python train.py --head_dim=64 --vocab_size=8192 --tie_embeddings=false
Each number is 128 + 24 x the weight over its row's rms, rounded and kept within 0 to 255. Layers, rows and columns count from 0. Numbers have three digits each. The size before them is the row's rms in percent of the matrix's.

# q: layer 2 attention query, 256x224, rms 0.0884, rows 50-63,114-127,178-191,242-255, columns 0-111
# k: layer 2 attention key, 64x224, rms 0.083, rows 50-63, columns 0-111
# v: layer 2 attention value, 64x224, rms 0.0985, rows 0-9, columns 0-111
# o: layer 2 attention output (transposed), 256x224, rms 0.0965, rows 0-9,64-73,128-137,192-201, columns 0-111
q50 141:108160132119162154160077094167108153117134146127138169123144122180120129159139151125117147157091122138119135157124087114113149142146081140146083142104177109127112101139088136093142145150148125101073147123104133119121113143141097120097070133060120179099100122148108115145103127143157132124137122106118116131097091139127154149130123107132
q114 148:108143160136155126145087117148132128093132137140136165102121126175121105149136157124127150129076135137139146162103101095115132130132079154125085113100177087132120097125111140111137139151139128104108140118097135132132117154127098125087080126068131179116121097169106120151112122138150137141129133083118117130098099170119136165140120110133
q178 094:123148146135119134140082114133130114089145166128145172120110113148119085117135145137122143106056162149150146110114093093121147158133087140159100119081159100129143110135056138108149141152149137106084160110091106127124114157097080118111103140103098161136107090132121101142114118108142167115124103115112121085094082161120123142153117133124
q242 139:098155117113173149156088101162127150109139106146118169125142136176129128147129140117110128143089132155135124168098107103110137145136100133148110154092167102138105086145110156109156132135151114122109118122109141108108126138115110122079077138071130165101098133153116141156122146130152134145134142108097119141117110140113130146151128112133
k50 146:096121065114158124116077111124205099167128112120111157102142128117130136179101142120159126144117095144145126066153110133143099124128116109141118117129202096148053113119129103125135127142145127120120129109137096116157172097130165119142136125118160132115186137082133133159088149116166138123122129155121130108133126147110105164118084121119
q51 134:086097138150154168109123151087110101110139141131122103184100110105084127144092104117157128155123140121160089113157149135126157140132100126160128085129147127101123140127106122099119155106170129140130176161112102108138113177100122179164151138131152118102095105113138138109111096120154097111085128191119127137110125142135158104123103116159
q115 144:121098150155143166093154145087134097119141118140123108170082140114090123138090103129153097153132136100181096122144161126113143123146076144141131121142130118110118106136105122105126167127150124154152156146112123133134105156107120168145188145141133107118127081126146162116117100135122100103103153181128142110101136158137148094118102106160
q179 078:102122137160151160142125137108133111118101176142128153164073102075091091147101109111151122121099146137175077106146136132123138156113087139151125075130138115114142141132083126098111158112150119098119165119104097151131123185092106180139167133123145111131097101102143127093125104108158110087105160171115106099094079131112149130110081133133
q243 152:095102108149150163098158136075134086141125108123115102174109137114092131144095100129157122177149118117153084127141153128110148127139103129143163104148133124098101115122118133116139158120150106160158142144107129125129120153101139167146151141143133106109115118093140159108106100131145101093095148177126134130135135128146144101117129124165
k51 136:094144106160132147135135108156083152111098115126118122154114115111137127118106087143164093147112157135100080150096147125144130084137153149108139126106155126128150090198093105092114154117172132094120117129143144093043111097120164131128115119102154111158092142162146115138113125175120129140126128146121138118091085149141098186150064136120
q52 135:118116173153105134166116151140112101154128118125098181095080137132104112131105138181147139169154107143126104083167100126099133131156173121148143150132122081151119118093145114158116141099136174154112150147134142096138138123105145137112159118115113133141123119076116133142148129132115159114087136164158170132110096109176107133122135171155
q116 149:135124156149104142164138164167113108177125099133100178103084145144127099126081145176152148152155115133136108090158111117099123138161151117139134140131123097153103104104151118165118135098124159147130147126122148096135149135117143130113158119117119134152139089085102139142139140134118159130080135136182167139113094106155092134121110172152
q180 095:129143144146103158174117144174129116143139167140125168120089112161112081113129160142136148131119129174118114071177077130117140149114125124130147163088129112146123114106074125139115179133124180105104187123097140098123115148109104145110151102139085131146110066098131098146133145110130149135111147127110149083099093085154100105129117165140
q244 152:122116157148103124152137147148119107178133099127121165092097145130126111123101151167149134162169121133140102096153104116100110152162163124132136140142116087142101103117146127170121138097130169165133133137113153097118125136098154131119151127108131127137125099101118127140146140141115162111089140158162167137109103102158098130113107174162
k52 141:098138152108119121143104138120095102103096100101148166154085091139126121085110115155134140166173138116140131136122106130132140126167151126107139123111072136140134122153119098161098094135122114116141145142085150099145186193132197109162113123114122131145123127127103161159113103091106122154100072112109147090110095100129165148142103136115
q53 137:147159118123119161142114159123163162124101099105133134103160158075164151117126092131132134185131137133125132178083088164115088129123133094166112098131109160114092102140117128138124145109088149153119137119135118114146149137132096135123174128102114150125124102154134147110136147114119123096113137159133143106121131094129087153157122160107
q117 145:147178110121111142131092143122160159142105099116132142102157170105168159133119091140121133185118107129134116181091082153116100134117146099156106108141129166119080116134104134161123156117103155165123146133133129115161151136130106125117163115108139137132133096160124135112130150087129106103130134170137139099117122084126100133147143175112
q181 064:156184108127107144141118155139170148142091092099149116095122165081139123123103099112126111179102121127133140152142090151099107108130149146155111107116110154105092105153123132151117147123115146168103142119119108150168147147116124119120157140126133174118102094187092133124120120104116097125131146118128153095137113051129115138142128153108
q245 142:148160149116114161136130151115164168122106112101153132111136176081142152131101079128140129184127143129131144169094070146128087123122133101173084107125124153108096127138122136139117137117102149133103146120144117111140154139128090133123171133096120146124133088161126158114128145080133118084111131149137140113128126088121096150163131158111
k53 144:128154132182116136078112140115091141156119109121160169157142129124094162141139142145096123165150113119108152137128121122146109129107159137168108143119178128120101137173097147180089119127085116140144129116135094144088122119125155122148121134138127116133137123100118126122120150055122098086074151169170142120128107121142110188146119161096
q54 134:171141122134159078107144177088147128132135128106126093136145156133133183147145143138086103094149145111114155128091143085103116152084148141134149129115176091137095176133139117128157129113184152107106144140107114152148117117109121094103117082109148133177142127131149173150106112092128088116179133145135158125147141119179112101113116130113
q118 145:174135118135182089110156178089172115131132102120123098149132154145139171150125157133102108104148154113103136120095150079115111143074139133140169141096174100136084152145148140140161115129176149111116128132091138155151117140109128094107129096114140138191130110119144161157117116099119067109178142145140160129138144116162090115110120125110
q182 082:143153100164119127147107131132138127131140140112151139143129123134128119098146162118098136094125145137104174125127111099132110187066141120141159117081156107145116136122088103106142166107164143100083163111080131123125116147107086120080140111142107122163129102132156101157118102079116115132156119140122132105145105109174113119125071142111
q246 144:162152119134160104123165158081151119146132118100127106143123154131149186140126140132091113093167144110115144121088131082122099154079122128121166135107163092125081157136132135121158113113154149114112139135095148147140110139109133098095117083108156120181136124121149165151106114106139086123172134154138165140148147117151105094103101126118
k54 145:152130158129164100112140160103139121164144104114094143114134153074109100104087116125136166101169119157137115117109137129165181131120147112137136146130133148149124151115119220172119114127134107138127097119178102121131048127111122120120146121120139164140126151157120143137105157165115109095158050148118117114123128101128142143111094137141
q55 134:134151104147151133081122144137112138133135114120134123128144101147145135109123167138153135125087171118159108098094127108187148151193163152131150160135139104100105131118166135185145137136085111133119111093102100137113147090074133102113127147162135131118136113112108119094121074139131111142086105125139090090107087112116153117111171143130
q119 141:128156106157149150098087139137117139128124097118132159118135101164145133108127158126152156141089182126160106111103149100190132154192144155130130151091147112098118135121163144199143114143093128117113087095105102123115142102080136104109146140150117131137127107117110117094132090144127101151095122137144093106089113109099150116114151127127
q183 094:143155141152117153109099142158134149107152149117112158148125112147154091078143164104133146126084168156132123093122080115158133177168126137146125170083121141127116133105099112155123158156114123116088161120088095122122130126078122088121134112159101143129105082131123084123115101103130135160115103130123110081106075104117140089131090128111
q247 142:128143120149142158106124148126111136142133107128117149122138111162144138108126168138158136128105184123166113105088139095173126161192150137128136158124125118098115141113164150193150106136086111143126101101097108136112142096083143094111148133156143129116123117119089112098129098145116119157094103125135113091084101105108161122107152132135
k55 135:077127127099130152113103107112083095130100115121136129101132129096131134149129122135171132159158079121188133116134163107082162097154143114122116150118142086100133122141118106099150101134102120100161124120139123114110114176116088101121100102115135152093105131125110078155143117196067158134104150070144128129070117150109134084128148106151
q56 143:150129182127118102113118175112109105157154143110146145109093111100119124094124164138078116112101133123092123105134146148117154164162161128147101117131089140124163138118118117156130109129119108159165092112087143124118102165137106140113096163132110110154133108166111095122120144162145108096164151121155115113109116119143152109098094160086
q120 143:154144159158135099126112174108123124164138143116139156108083109117114128082124154140079130125116134127104112099138144153124137155160160130137120104124096142137160140104132126160133110126101107153152073108088145128120102163140125153103099152135106108166133125169119098096126151162129107113141156124148130100119112124152155098089105166092
q184 066:140112175123125129099088153106108089157149147116171158102110091079130142093135163142066127133112167115142131085126115130127130160161133137134092116112107129114152149118103114117142105110122115162136106127103128137123098142146094154121109184126132119156128123169142088111114143150158135137172151120172140108115138131136148124099084151078
q248 146:165140160143129110111121175111117112174131141122140158104088110112116135089120149120078120136125124123089119109145142155123134147158149114164099116122099140120160141124133126157125103113108115154161079117100139130115100170133109143107110163138104105175129127176111111107116169158137101114160146125166141128102122123157158092088099157080
k56 146:146161165120136143137111140125110089137104133103113111156109137111109191111092129134119155091083156115130068131120122116163091125115174148180114115130128119157118116092094201128132138145103131135116122131127105116161156091084110115126120163107109100151145109107106101116158112103114149135147150137126127145154158154160086090130175164140
q57 141:140177087154154107143113141098167127140118118130118159110159145120114124146118147134128140115146129102162099122117118115129154146136094145095108118129126098122130163157138099122134114118134142102158132168122135110106158127126181160109103143115127080127151094133091127136115136149113134153137163123158171152076129156157170110067107074091
q121 150:123164084148161121149122133098158125126128118134139129134174136104105112139109143135117150114138117091152106110119113116138146139122124146124104106114120109116115170161131086111116109116153121094158149170139136094095173118127158172116088160123130105111164101123099120139107117141114138157133142104137169162095107162150156130077107091105
q185 071:144166083137161098136128138084156139145103094129130085129181157125101133184112129140126125148159103074131097133129163124122159145104130146098143127141129132116104165155180123134154097116132125139167125166139144124115178132141172147130105154116128100119169113120126129133115120160123123145135155133155168189122131158134181112055115103123
q249 149:146171116147142102143104142092164139119126123144142147126150147119107112126116137140117155092131141076160112107134131121134161148115119145110097095101129111122132175154127079116107101115145129069134151166133124098106160122136146162109099147113134100111149097134106119129122121133117118162147159119140152139076102169144159120075093077098
k57 144:158133121160129126126122161104153079152139127151138125126116164086094136145079116129108125101115126196120148119129116140144078126138114128084128115154101136133136104157125121123129148110120141126150120134100118078120150116133124076137149078132112180135178132138136122125109105216163107151120133140129125123104072121132136107123171145079
q58 144:135154117119138134126119108154122139127123139148145143120108142089092079137116179164153141132123144145147135180125149131126151126088083117129147103167109139099154102156154167149140124131146156098132171123147109071135117144075119106127117098139131125101127153131119165151115103118095092137167092140094103127139142117123154139103141134121
q122 149:119164118122156137135109103146125151133121139146141126128116143076084078160120184161162140159124143148155139175129144135132141125084096107123144106154116151088151114146159173152132129137155158108114155137131121085137116133080138123127110094141123123101129145124111145142113108127101098117172079139104099140134138126122166140103148140137
q186 071:117166137126142153148143113134137147124147133145151141127139151099082100104132210135135120128101141178111167154134133123112137153090105105125154112132125145088134114138153157150096144133140144128134167147140117061104102158094126125105111090139121142116122113132122123163123123122103102160163063119125118105143148126148133140123154136115
q250 153:134154135125162131124100116139128149117113147150137130114115155080088081143116180161163137147128155142152151162102141134133140133091094117127139112169103140092164118159160171149128121138147154106124154132149122099140128134075134103128120085137136117088124149112109147130128115123091102129176087148105101127137141120126158150095149129137
k58 147:111115111100133109118110116132147110099137132107140131131112118112135153156178141123114066124123120172090155147078112152180123149126121145130150118121134148127135157125103157104128109109134123133136149139136138141185135158129081099147123105134134142124152113161098165120095112121076082123140143167129145119122181124137129155105074096153
q59 130:145132140151162144071134153097151123137095091144132141143109138137118114140091103119098134149127168083108101156114072173121103128104119104121092111130132117163114162147139138132117106166141148155132091146149132149146142132088130122111132173116157125152122122142092178140103133145142119122122135135144148153128174125124111121109141111105
q123 137:157119165142158143097115150105129121122094097135139147169105122128119105143098093097095136131124173104108096156107071176140102110120121104136093098127138103168150156135138124134114116179143160141129107133152100169128124146093116129116146191101166126160126110143113178122104138168126128113119136114112145159128176145105123123101123092097
q187 103:154110152106174116082134113097119130145118083144135130146126145106110151140100078127131124144152169090138118193087126154113110105137118127135100118149135132137128138146178141153134073142132131156165079142161114161142138106152134131128118155105154122135142129151132188099140136157123128110119151139153129185131175123116141138112158124126
q251 130:145116152134160130111078129113133112123095134155131156173116119137103104136118083114082140143102152119097113161134076175113135115102135105138082088115155120161134141125124131126110128188149168140096107162149103162156130145110127137117151170098159151167117116163103150144122140132125133137126142104138135145137136125117139129099136089094
k59 132:114139136148153128129162131147159140126132157128139114166140154097137153114118163122097156138116107140102149130148114100112124084126141156118115119151133129162132124135106136129122128129167136113101080159165188098167160146119129117128125151111118145124137129101071109133103154126095109110138119098148158149142136104148110117127079109154
q60 141:137163158142129141144140132133124163139114107151098111129107151143120110134120158079097076105109157132165088130131146084118099149165140098109117159143157146126099117114144151108126127104078134149164102117134113113171106127183138113116119085130109092162142118086131140136095108133106117094120120114140141136114158141174115134087142172136
q124 144:132165174140131127144146119128126165128124122139129123154113140147119105140118139087094080095090155136174096126134149085107128134158118107131111138119176163118104149109126143098131136114085151132157099110139103111172078144179133130103129100123121103166139110099127126139089118119128122094115113120135123140108152144177118146097145179126
q188 082:151145147099120124119156132108119142132128105148116053123132149119099150158109149117097089118129134113172091171127163093106132113119144121119120135166159133122128153135181163143110119097078101158193096135130140144159095118157116115122097095127149099133151153113104136093089115152095121109120125126138135150142165155159151156111167154128
q252 147:135171152120123131160137129123126143122138125144106117159095133145123110131128146078078078093093156142166097122147152091112137154162146111117111162111149150118111134107111159094115149109093136135150134108135105101171096129194128140105138084123115119174131102100116103140100105122113132081107114096145119143120140147171127129094136160117
k60 146:089151138125122129138150135120116188106087144108143086104139107125152116140101144150133122153161123151163126121145112139133128105115129155112129115128153150123117114173133145183128117138130138158127105080095100113150132120133056140121137178103106079130164125135162144152134122135196131143142113078152117133162153137155126140092067142110
q61 144:160119117110146124133119118150160148153156136115128169144109090079166120128126151113129152118185156111073094117128151081142129093144126102121156124154150095118120121132152139134157124154152149100105153081123115158124170146109122139149114142158120170127133164119099077112104129108161106103104095114123130144089130083115100084138144133135
q125 147:163115126102148125133119113134146132156159134109113175155108087084161129119130163108111161112182145097080100116138154080146130097157120130143133142158151107118129128128153132128159128172147149088117139076121100160116168131107103148155121148156127169134121147127099082116114126111158102100115103098110120135106132084101105086150143140144
q189 070:153116143112164145120144118099128134157163106121139144133135105074148130098130133126156148134198174106107091135141151097159122105162082117143143110147148082131117121151151158123151094162144135110138134074119105143148154165118122139150117167130131164133128133149101099109133117124156106107117133102129144175084158095096120087129120123153
q253 153:156128132112132121127109105136155123139159142115133172140113098083149115126132161123129167115171154091084102108133153092144138091160138131132150112149157079119130131130154136121165138157154167092116148077113104144129165134111097139152118148162120174129133171128119081120111122099152096105105095106123119147095116074122098088145137135131
k61 146:082136105117143106137125152135114140149129135170124117127100134127105117180148135132073079128185119059114146117132142140127183119147110072109097109138116111144092112129096133088092137113141140109103121167110133127139082127092072133130098162132131164135137120158110071121145118099161117108134129142081097100136118175090119113118138129132
q62 141:141124150157116125093145157123118117138146104141105125121182118140178168127122099116119159182161093139126135126120152101132122154099085164139151145134137126183163131141120110171168155138125111107174168121104110144087093148117125131091156103144080140117109132118141148088167147107126104158139088140140106119106156134126137156132130129120
q126 146:144129146152113114107141147127118108133163116146107138121162113145167163119119092131114182169148098155129139125119154105117120150108099161136147135133131126170160137126122105169149156140149122085174178127104108152078099155126129135079137088137085140141096121116148129088177152102126106160136093136158109126103149133135137156141132134098
q190 083:166126136141119136091131120138131100135136118137100094115156140158158179122132095152130166181167117135166134167107152104132119120099093152129140147133138145166161151108163107166180124134108114137202129139134128132102106121144137134120124105127138122129130168112117158077173154125100125146128108121157107169137149157133127142138141112123
q254 146:146121137144100128116149149110117110129138118129111132129158100151150159128139103130098183165147086152129144126141158098105139150096087164139146147122129140176163143134103086164152168120123115098166187120107097123079101150127111143095143098157085145122092132108148134113181170102117115159134089143154120112112151128136137156147115120108
k62 146:152134128087175123101144141162128093187098115123124117130152122181135105157140115121133100090127127137063137138140149156125138132138171108095138136137168123126131125092097080135144142139148100148144121129107148165123140152107109119119145128153134142120099118150130146133143102151137115154142104150100125126122144148103086125121124161158
q63 127:174159136106138138132125140112143152107143134117080119138098165135107134080147112096122114118144130123129100151149141147104139148137115127152126098155105114087164120136150107108185156130133151129131090120123141150090141104102120115073132148134152125136109121139138124131141148125135110113101141084120148111103107140090125122101106155158
q127 135:150158132116129155145144136115127156104149106128081143158101155156100118066148110098147113136154132124118103166143135145102109136135103140168117108158101107095151102155162110084166123135137152130154086127106139143077135123105133095078137136128144120138114118120165113133140160138140125103097118096157143125115129145091105124122090136144
q191 094:134131096117144146145135152130172126110127189129106116123098124131124114088143116084116146123143125145082104094150096159120164158143142129142152110154099109108144119154085128090136170140142159139100149141115134135135125129086120102094133141145124121136066118080126099166115144109160130122115126096118115091119050131124098120129114138145
q255 135:139131145092137131145155139110149155103157134101079130136071153144108140083127108114120096129135133134109093147137151132102127152126075132152111099173100117099160103143137093096191120139141144126152103139104150140126122120121123092077126149106160123143102097123119108116154151148131121093090134060148122103079108164080092141127114141147
k63 137:161122107082106126099132124160138189148101126129093141178095113138144131145102114124175127110138152122110107139118130113126142148146139128115106144142108122144115178121130124101140133136116136117102139129111120151093154136151140179115130130098082143114172120131074173079168100074105157148161127123151132114075124142163149129119165155159
v0 101:138107142126147149152134085088106127155117135162129106117131128130155089116077141156127106157118143168134112122135156149130136216103130108157116114128174087121177140113137146143112128097160137160109128112170101118148152148127100133137101122134168130127107112125144146096106144126131104121115113094092123132068134153132151165150136171108
o0 104:087080148143112143078145091116127145166148113127102138100161093116146095139119177154056109118100157144122086132113151139130130115116130163106101119110092123102138163124125092104104154126157111099160079161145130140092179141112131141118155130136129131070167148143143136137101119127100130095139091123110116124106123136121132129138133151146
o64 119:111081106143113143085154086093114148143116140122099126138150100111148088134127159132066140152094181145109112149115153169133115107105101146089117124135094125129129171130146106129112150150164119114155117146144125123127178141127121166116155133130138117092176131155155147137110119104117140090137094113095148106108122124143143121125115117131
o128 076:071082159137120146092139122103128119121104128094081141116167117105129111135147169168107068134132152144119061144116155134148147118120117182127090124081101104106174147131124079112104154135134099129133090155127112134091164120117144128138162111131132122083140125129163142147131103148095092104126126135131111104095133111134113131125151107138
o192 096:151101105132110110124087093129107144146146118131120110133109111132132095147127133107101154123106177107124121143109134161116121112118137127097126147131067141164089153144149129142154142140147114150167135136118154162105179129128078149095132122153127117101174094171149137147149119143118145097148111156114146066131116103121139142145121118144
v1 103:128159123142148071153138182158112113083150125107145104131163149193112111167145087112135092107186109114130131112135129150167120102083118126102164124125123097135168129100131137164169100171140090102137137108134100118156126097091093109132138148106148136121089096112126080145108133121133160164145144170118135133119141107108133150144138151136
o1 102:158157161116116149109148104117124168121137124127183095145165106133125109082158087113144146152192131111116172148105138178156091136132136083100127106116148105135114141127171129161150105127152141134115161145154145084137104142128089117137126139071159090162110156136101132149122139158145119166116089136144123131121150158133147122140106123109
o65 119:166143137141112150104127072106125161139136137105176104114140105122136095095157120104145138137201143130129150122106129167159092152167132082123115110106166119137116142104164133134169118119171138139100136122146132100139089128135119107130139120071140116143116157113092162139120136174133123166126077133128120127113173170119149131132101125125
o129 085:196152113128129162111127098141138136105148139143185118151160122128120086098164083091139160155178128128101157156123126156165119149110123075075152112137146120147112139109185172143139102118153146130094188121132142104102087127156080124118112141102130102151132148126098124120131140172148153175119110135123141137132166149146139129138108139108
o193 100:136140135127097178109141103093136112159106161100179083108130155114148116086153151130101146187146142135129125112112122165127110132158110099154078098090133106134127157123128095112152113096179116140122147160146107084168118133141144091144170102114133128140109143097087150153110141121142109125139073155133114128122140167123150144149092140163
v2 104:132137112082126100155139106132093140141112129122160100167091121139137143106137128129123137144142124135117127149152146152148131083110095159140142102146153114111172136134133135125104100146148157130132151169068113128148149106158101141098121099103149114131172131104111096121144136140131151086119067160111089140132120127136106114103120170161
o2 106:123100153083116104086162084110096145082150134146189103129132165155108097113090131085131101099136118144125122130101097160195108127097184157131123128151137093148165106141140170084077154091138124142126121138124150171165113130136165111102128112133111092173126117140093183134110151129155142136124127111125121164146080164152156120148159133162
o66 128:130104170098131122098140080090075141105146160139165124111138160161117104115110146093117095113146142138114124122095091159172094119099166155135137148147150105143135130142142190089066153099126139152130115121128143148151099131130143094086134137144125095146117107139115182143124132139171109113132116103126151174157085153131170147124156143150
o130 073:169088179088149113110224101099103121082155116096201126139155150124107099114130155082111094104134151163117151144139115111171129149098146126158113126141119166138152149107175154120099140107108134138123144120147120134149104138153140157100105113131113128150108130146120147092124152121143123126125120126130131136157122141151151099140121166148
o194 101:119127147117150129082137104098129117116145176119152149111123152153110163118127133119110117104112147113115128104124088146163093161114145155144161103148162073131136105128124169118062137078098138127121089114144107152140117143121143094142129153121133096115119144129143187163111113135156138117130158095136161145144139133110156165143157114156
v3 098:126147139144102166120114165099167133132121125123091114134134113162108170087107079113135142142140145132131139161160135168102102132146133109069157117137127118093095109053117135148118108123145131143116143122108121084148134063116117145117133126159169163125129069164105145131126142136131114101128113121149141119082106114169163133160111102073
o3 102:107107126171127112101094116116110149098140142152121107160097112157145141126115113067163147155107158157101129093117130091126143127089117095103139160122146129128071165146107119156118103122133134071156143111164111110181116137136150096157140122094091104138176130110095132127090117142174132120094147130117117124138098138143104140144135147150
o67 118:109098122166124106101087122131130135099136146127128104163114127170144123133141142084154156167118184178091125112110125088131116154111137090126150167121137151119100195149107116153119132126118111089136116097161139118153117124139146080154139120116123119153153123116106143123105086147174121134099170110122103090137125149147137142144154141163
o131 070:123132114139122126110098145141128156111119120152132101159124147164107155124094094076148208186121158148124150114142112109113146140080170130130179146153105144092072141137093122148120139114139113092145140108139138148170104120136117092145131132094102120154158126148087127112102103147173147109111150073122119104117110144160142114135130117141
o195 099:111084101158116132102114093124123125096122145137112095145113105146165118181138155089160082148127144155118116074126146104176140150126134137150170142093166117130159201130106112157121128130118173086136119122154120131116139152121149117129153149134116117177172150093110123158105100154165115142105130108146130122173121149165107140110137149165
v4 096:120137149121155127145113138101110132129106123123124122123167142131144062119107120153151140092161125120113172113095105174111111073116121109126140155127126112153146122135105189106079130127173174151150171156123158080150118129160134148081054142137119109141119104115118102188170138109126122137120178153104135187149112149103119102130140145123
o4 084:149145173151148144135125127082144160097136061110170108124164126146145157102154107151145174154121175125126152145142172119150152154090118165118105097161106162133149173104134171119136104101157163168159112129122163120151110131107135086101119151112141111079139142148134152105119126134116136156133126140152127168149128144097178114157129116111
o68 109:149143171149157134111136129110145123104154094112162118139171125156147148103147117136142138161134184138148132145143182114163160148121083185145104112148116175129188170103128153143122090099165125172148102145102120115149090119099139083082118133122152093059148130152114154090126149129139146120145131134131144156150141143102185126155129117088
o132 084:183166182137142159130106124087116160082135069151154124149157132180138150134128103159114185176105148135113133116136156124128166123038160160123138132129109177106117172100109175115140130107181149161157135127115146128163099144130100109122116146109115139118116114126100132111114146134123141131102160114139121164126113140115167099132114138134
o196 098:123122147128103134135108120121136145122150099115137090079145130120122129102128108129129094119141168126154118135123151095168165159172079135153114118143120130140167141114145110118123110105127106153150068162138103122136110131080142112077132147130128099095132161155119149135167162109118129158156133137145127130130164159136128142148143100103
v5 107:128096096136134174082155131174120120122156150109133147098116131175116129102129124139132127126161109170151100116157127159133138105098104134155135124144117148135075172090123123138091135114127136155165133105140137127162138109142138127140122110052082080135178088161134148123102126117107084185123092130121105105099144118125124139121129167129
o5 108:143104143127132134124142122177100147138177157129079126153118136103121116116110136132144137137157131140138106124122150144133157153124141151096123180135186128116123146106173142146152147201104111124121102099118122119110093147133124046105175149098133143081115140144120086145148062143125091171129141154097130067128127120148117111122113094127
o69 128:148084149124117132123145096191113140158164140124085142162122144134110127145107147140125112115170130142158110123122157136121136167117162148104093159133152123105145141111172127143159120175091115110127076108123106129089115124133125044121176128099112160095104147123101125117145067131150110157116128132111120101126117126164112121120092075149
o133 076:146117124122155167132133114162106136099149141106054129135086140125129112102097143114139153152141128142151116132124119128126151164105156111142131158136153128107125125105139105146161119186135113120120115098117126112117083146140105041110129128079137142085144098145149117146170054128120145117144135163108091096101137167142135141155131131132
o197 105:180097141126123116105160110192116100145168135109085110165117163109105135117102159145095095130124114121147088110128158142147125159110161165090105115158148126124165121104153136133156113156117138110123072116127109128087113147141121055111161136113116169090106159125099122141134099151104091136113144119127122108157125108174109131119108084140
v6 097:106125124130118130116123152165122119157108135139098106143120123137129134119147137121123163121119150146108132131152178095153121125125102137127085124134102119206082105175112141113105143126096169155161142146125126137095136111151141067076095050149131141133156095123142161122088124104134109168115100127135130156125142163090102122140109146127
o6 102:116099117108132107135121131127126122153153150181130179135130128154112090185128161149126104124149137093143117164101147116121120086095111123144166135141142157148145157117099134133097138150093121130113067156132136124151145144145096100139104153097158127095142131101133111105118149115174133149164121139126129145137165091118132133146115157146
o70 115:117097111115123116138114140119122128157144139147131163134120159150128087167132136128126099107145142076153127165115135124143127068140133125152143144140152152132146133132105127156117157169109124124139047134096113151162133116145119097123079156109166108081147146100125126102124121126175148146185110120106120160137149111134131144140111133157
o134 074:138073137131157121159137115122122101129142167148122161146103119131119090141154142135147101132183149120148125147110134109128132117152097094110124136139120126180125148131107146147096125163151128121095084128095153149087108102112067138115107155112170129099141100104155133111154115111180098135121127154112146156148136101072101126151090127141
o198 092:100114126142136140139085142108138111168134180152142164097090172139126139154131137107110126112119112102144147144136133151113133112126113138111182141144133141129119126147091116137126113142125110120118078138146091131168113137159101111111123158126121104087142159120077117118144114138152147142187081149148133171150165096142129131128114137147
v7 097:111116136118139153140150137114090121152139157106089119109148065120133156090098111145098155126130166080145123107059075148130130111128137136112115119148116147112102133115133132167130135139120127068165158153177109110151137089112128139169176099141091135154101152134132103132138165162172147114172158138137142130123146102124106101144138139155
o7 101:124190100121108172098119116139120126081081080116093154112151118110150110104132155132147147129159140129122140161155137140148119177138135098113102146088150113115147143143131126136080134144059122119137146087128104077121134151150127086180108143135133125181137113134103164107127151123119133162124113164137127152104175144108114162122154096142
o71 118:124178099122126173107095128121128111081087134133094176122162097107156113090133145146152155135115122155108129151168125150138138179120117109128108142111140100145140141137142136108088118157083115141155128098146111097116135146137125113175131124127151132204157090122127148094106134109154119153124113175136137155132152142112114148114144110167
o135 074:144160124108099184105087133120111163098091046122115122094160101087160135096110146158136160163142140119130131178131111154145101147114148128122117140089150123124137104161135121140086152142075138135112143092125099070139153139121092099171087124123140154181164129104066131125116107131127143138132113150143123161089181186117140136080157120170
o199 096:135162093119121160080058142149117160082118123171100146111165159123150098115100137119163121091132122123089120134160140134140136156147117133153103147107136117131116093111167145121119141141099131131157136112149141116124147146110150141181123143117126157170150104146134121122089157126143120161120118167099129136129131142140100112113141102147
v8 101:117100115151116166148137120141175132133138085102095128130131165095115137077127090113121135137127119120140090084137128080114134080133085136128159161081121161154157153085113129134134131145160099140146158142133131125131124093130120163122110113141124105175121139141157119129085131121131168113075174125108139190119109145142126150115140126081
o8 111:131157114132153131102141166157117116147125115159148157132164158146114157120153160103145081137099155092132100128144109053138138118109127183113131121147123144163102125106150140142151103147120128139115138156162080141138125124116095118109090104152097127153163151135097141116145150144099144118144131153122120165109145126134187138132140096084
o72 124:128123095130153141115145164153132130147124096154164145145172125122107160123153182115128090139114124117134101148142116042154133104125136161095141131138116156151101124110106136141145108148140129134116125145158085123131131129091095121138101108141083128166168158135090141120130132109097126139137138189125105135113170115105190139129136100078
o136 076:093142118122119137114132134153108145159144132142143126155143156131126135138162142090131045129101135093121111123149103081116122102116115142086136152124143122159099117126171150107131127150134119124104138133139108142120166140108108171108126109160118134145199137154126145128149128157124127170147164174112114154125169116112156139129154093090
o200 101:133156103114164121114174150131108085134126078170175141150161118127111165141151148111173070113132103127134111123141151055138124124114127147108120112161145129162122143130122124172155089161092137121175130131141087131125152138098071120133103138144102120150139151136089133135121128117101127122179087123121113135107144123109193091118140123105
v9 097:145134147116108122122131136121146161164125115125150141101125141136106142106168124143136152116137132181110102138144147158101141140123143133091102149140118175131104128125098112089159094132144137113162100119118115097158126151126121143113141164173110100110139071170117154126124152127127145126102116132109160122114108133132176133142139090124
o9 094:150124120128158099105132121120094136129150089140105172136143191169132127139101127142088157181117125122139122163119143118147118141115088177126170163099135117115090088107059130115132140082106119117150097121175147092144148124098083158137149093186130118078147133139104112116118130159155113129140139114170123118116094118131118142129144085097
o73 115:154151152130142126116139133125096155136118092125106149170146180152133116128099142136096129168137125098152109167123155110157109123104118167147181146096117108099094091129070129106131129077115117133137089130168155107102136139116081145120129109196159127088176126155121134092121132162139121123143107123175097114114088107147130140162133100109
o137 077:105149115137154129097150145113092135107134116116114180113139198148122144131115119189054173214106151116123137102181148130148159128103141181141122136133115138108112113110087149140116156106122118111169142144172127125146127143132112138139149160174081148122113140131115102122116169153093124095124148085125117108134115132162139144093131111124
o201 091:156130144120120112126115159125120151130120063145122125137156149151113090127078105101099121135161115127135110180098164131143141120118120116114179160071125086108132086116126113107097150087114123114123077135141177123123144098069115143132157097167170138142171120152107127113147097160147103146122123121152111119111104117141090129149165110095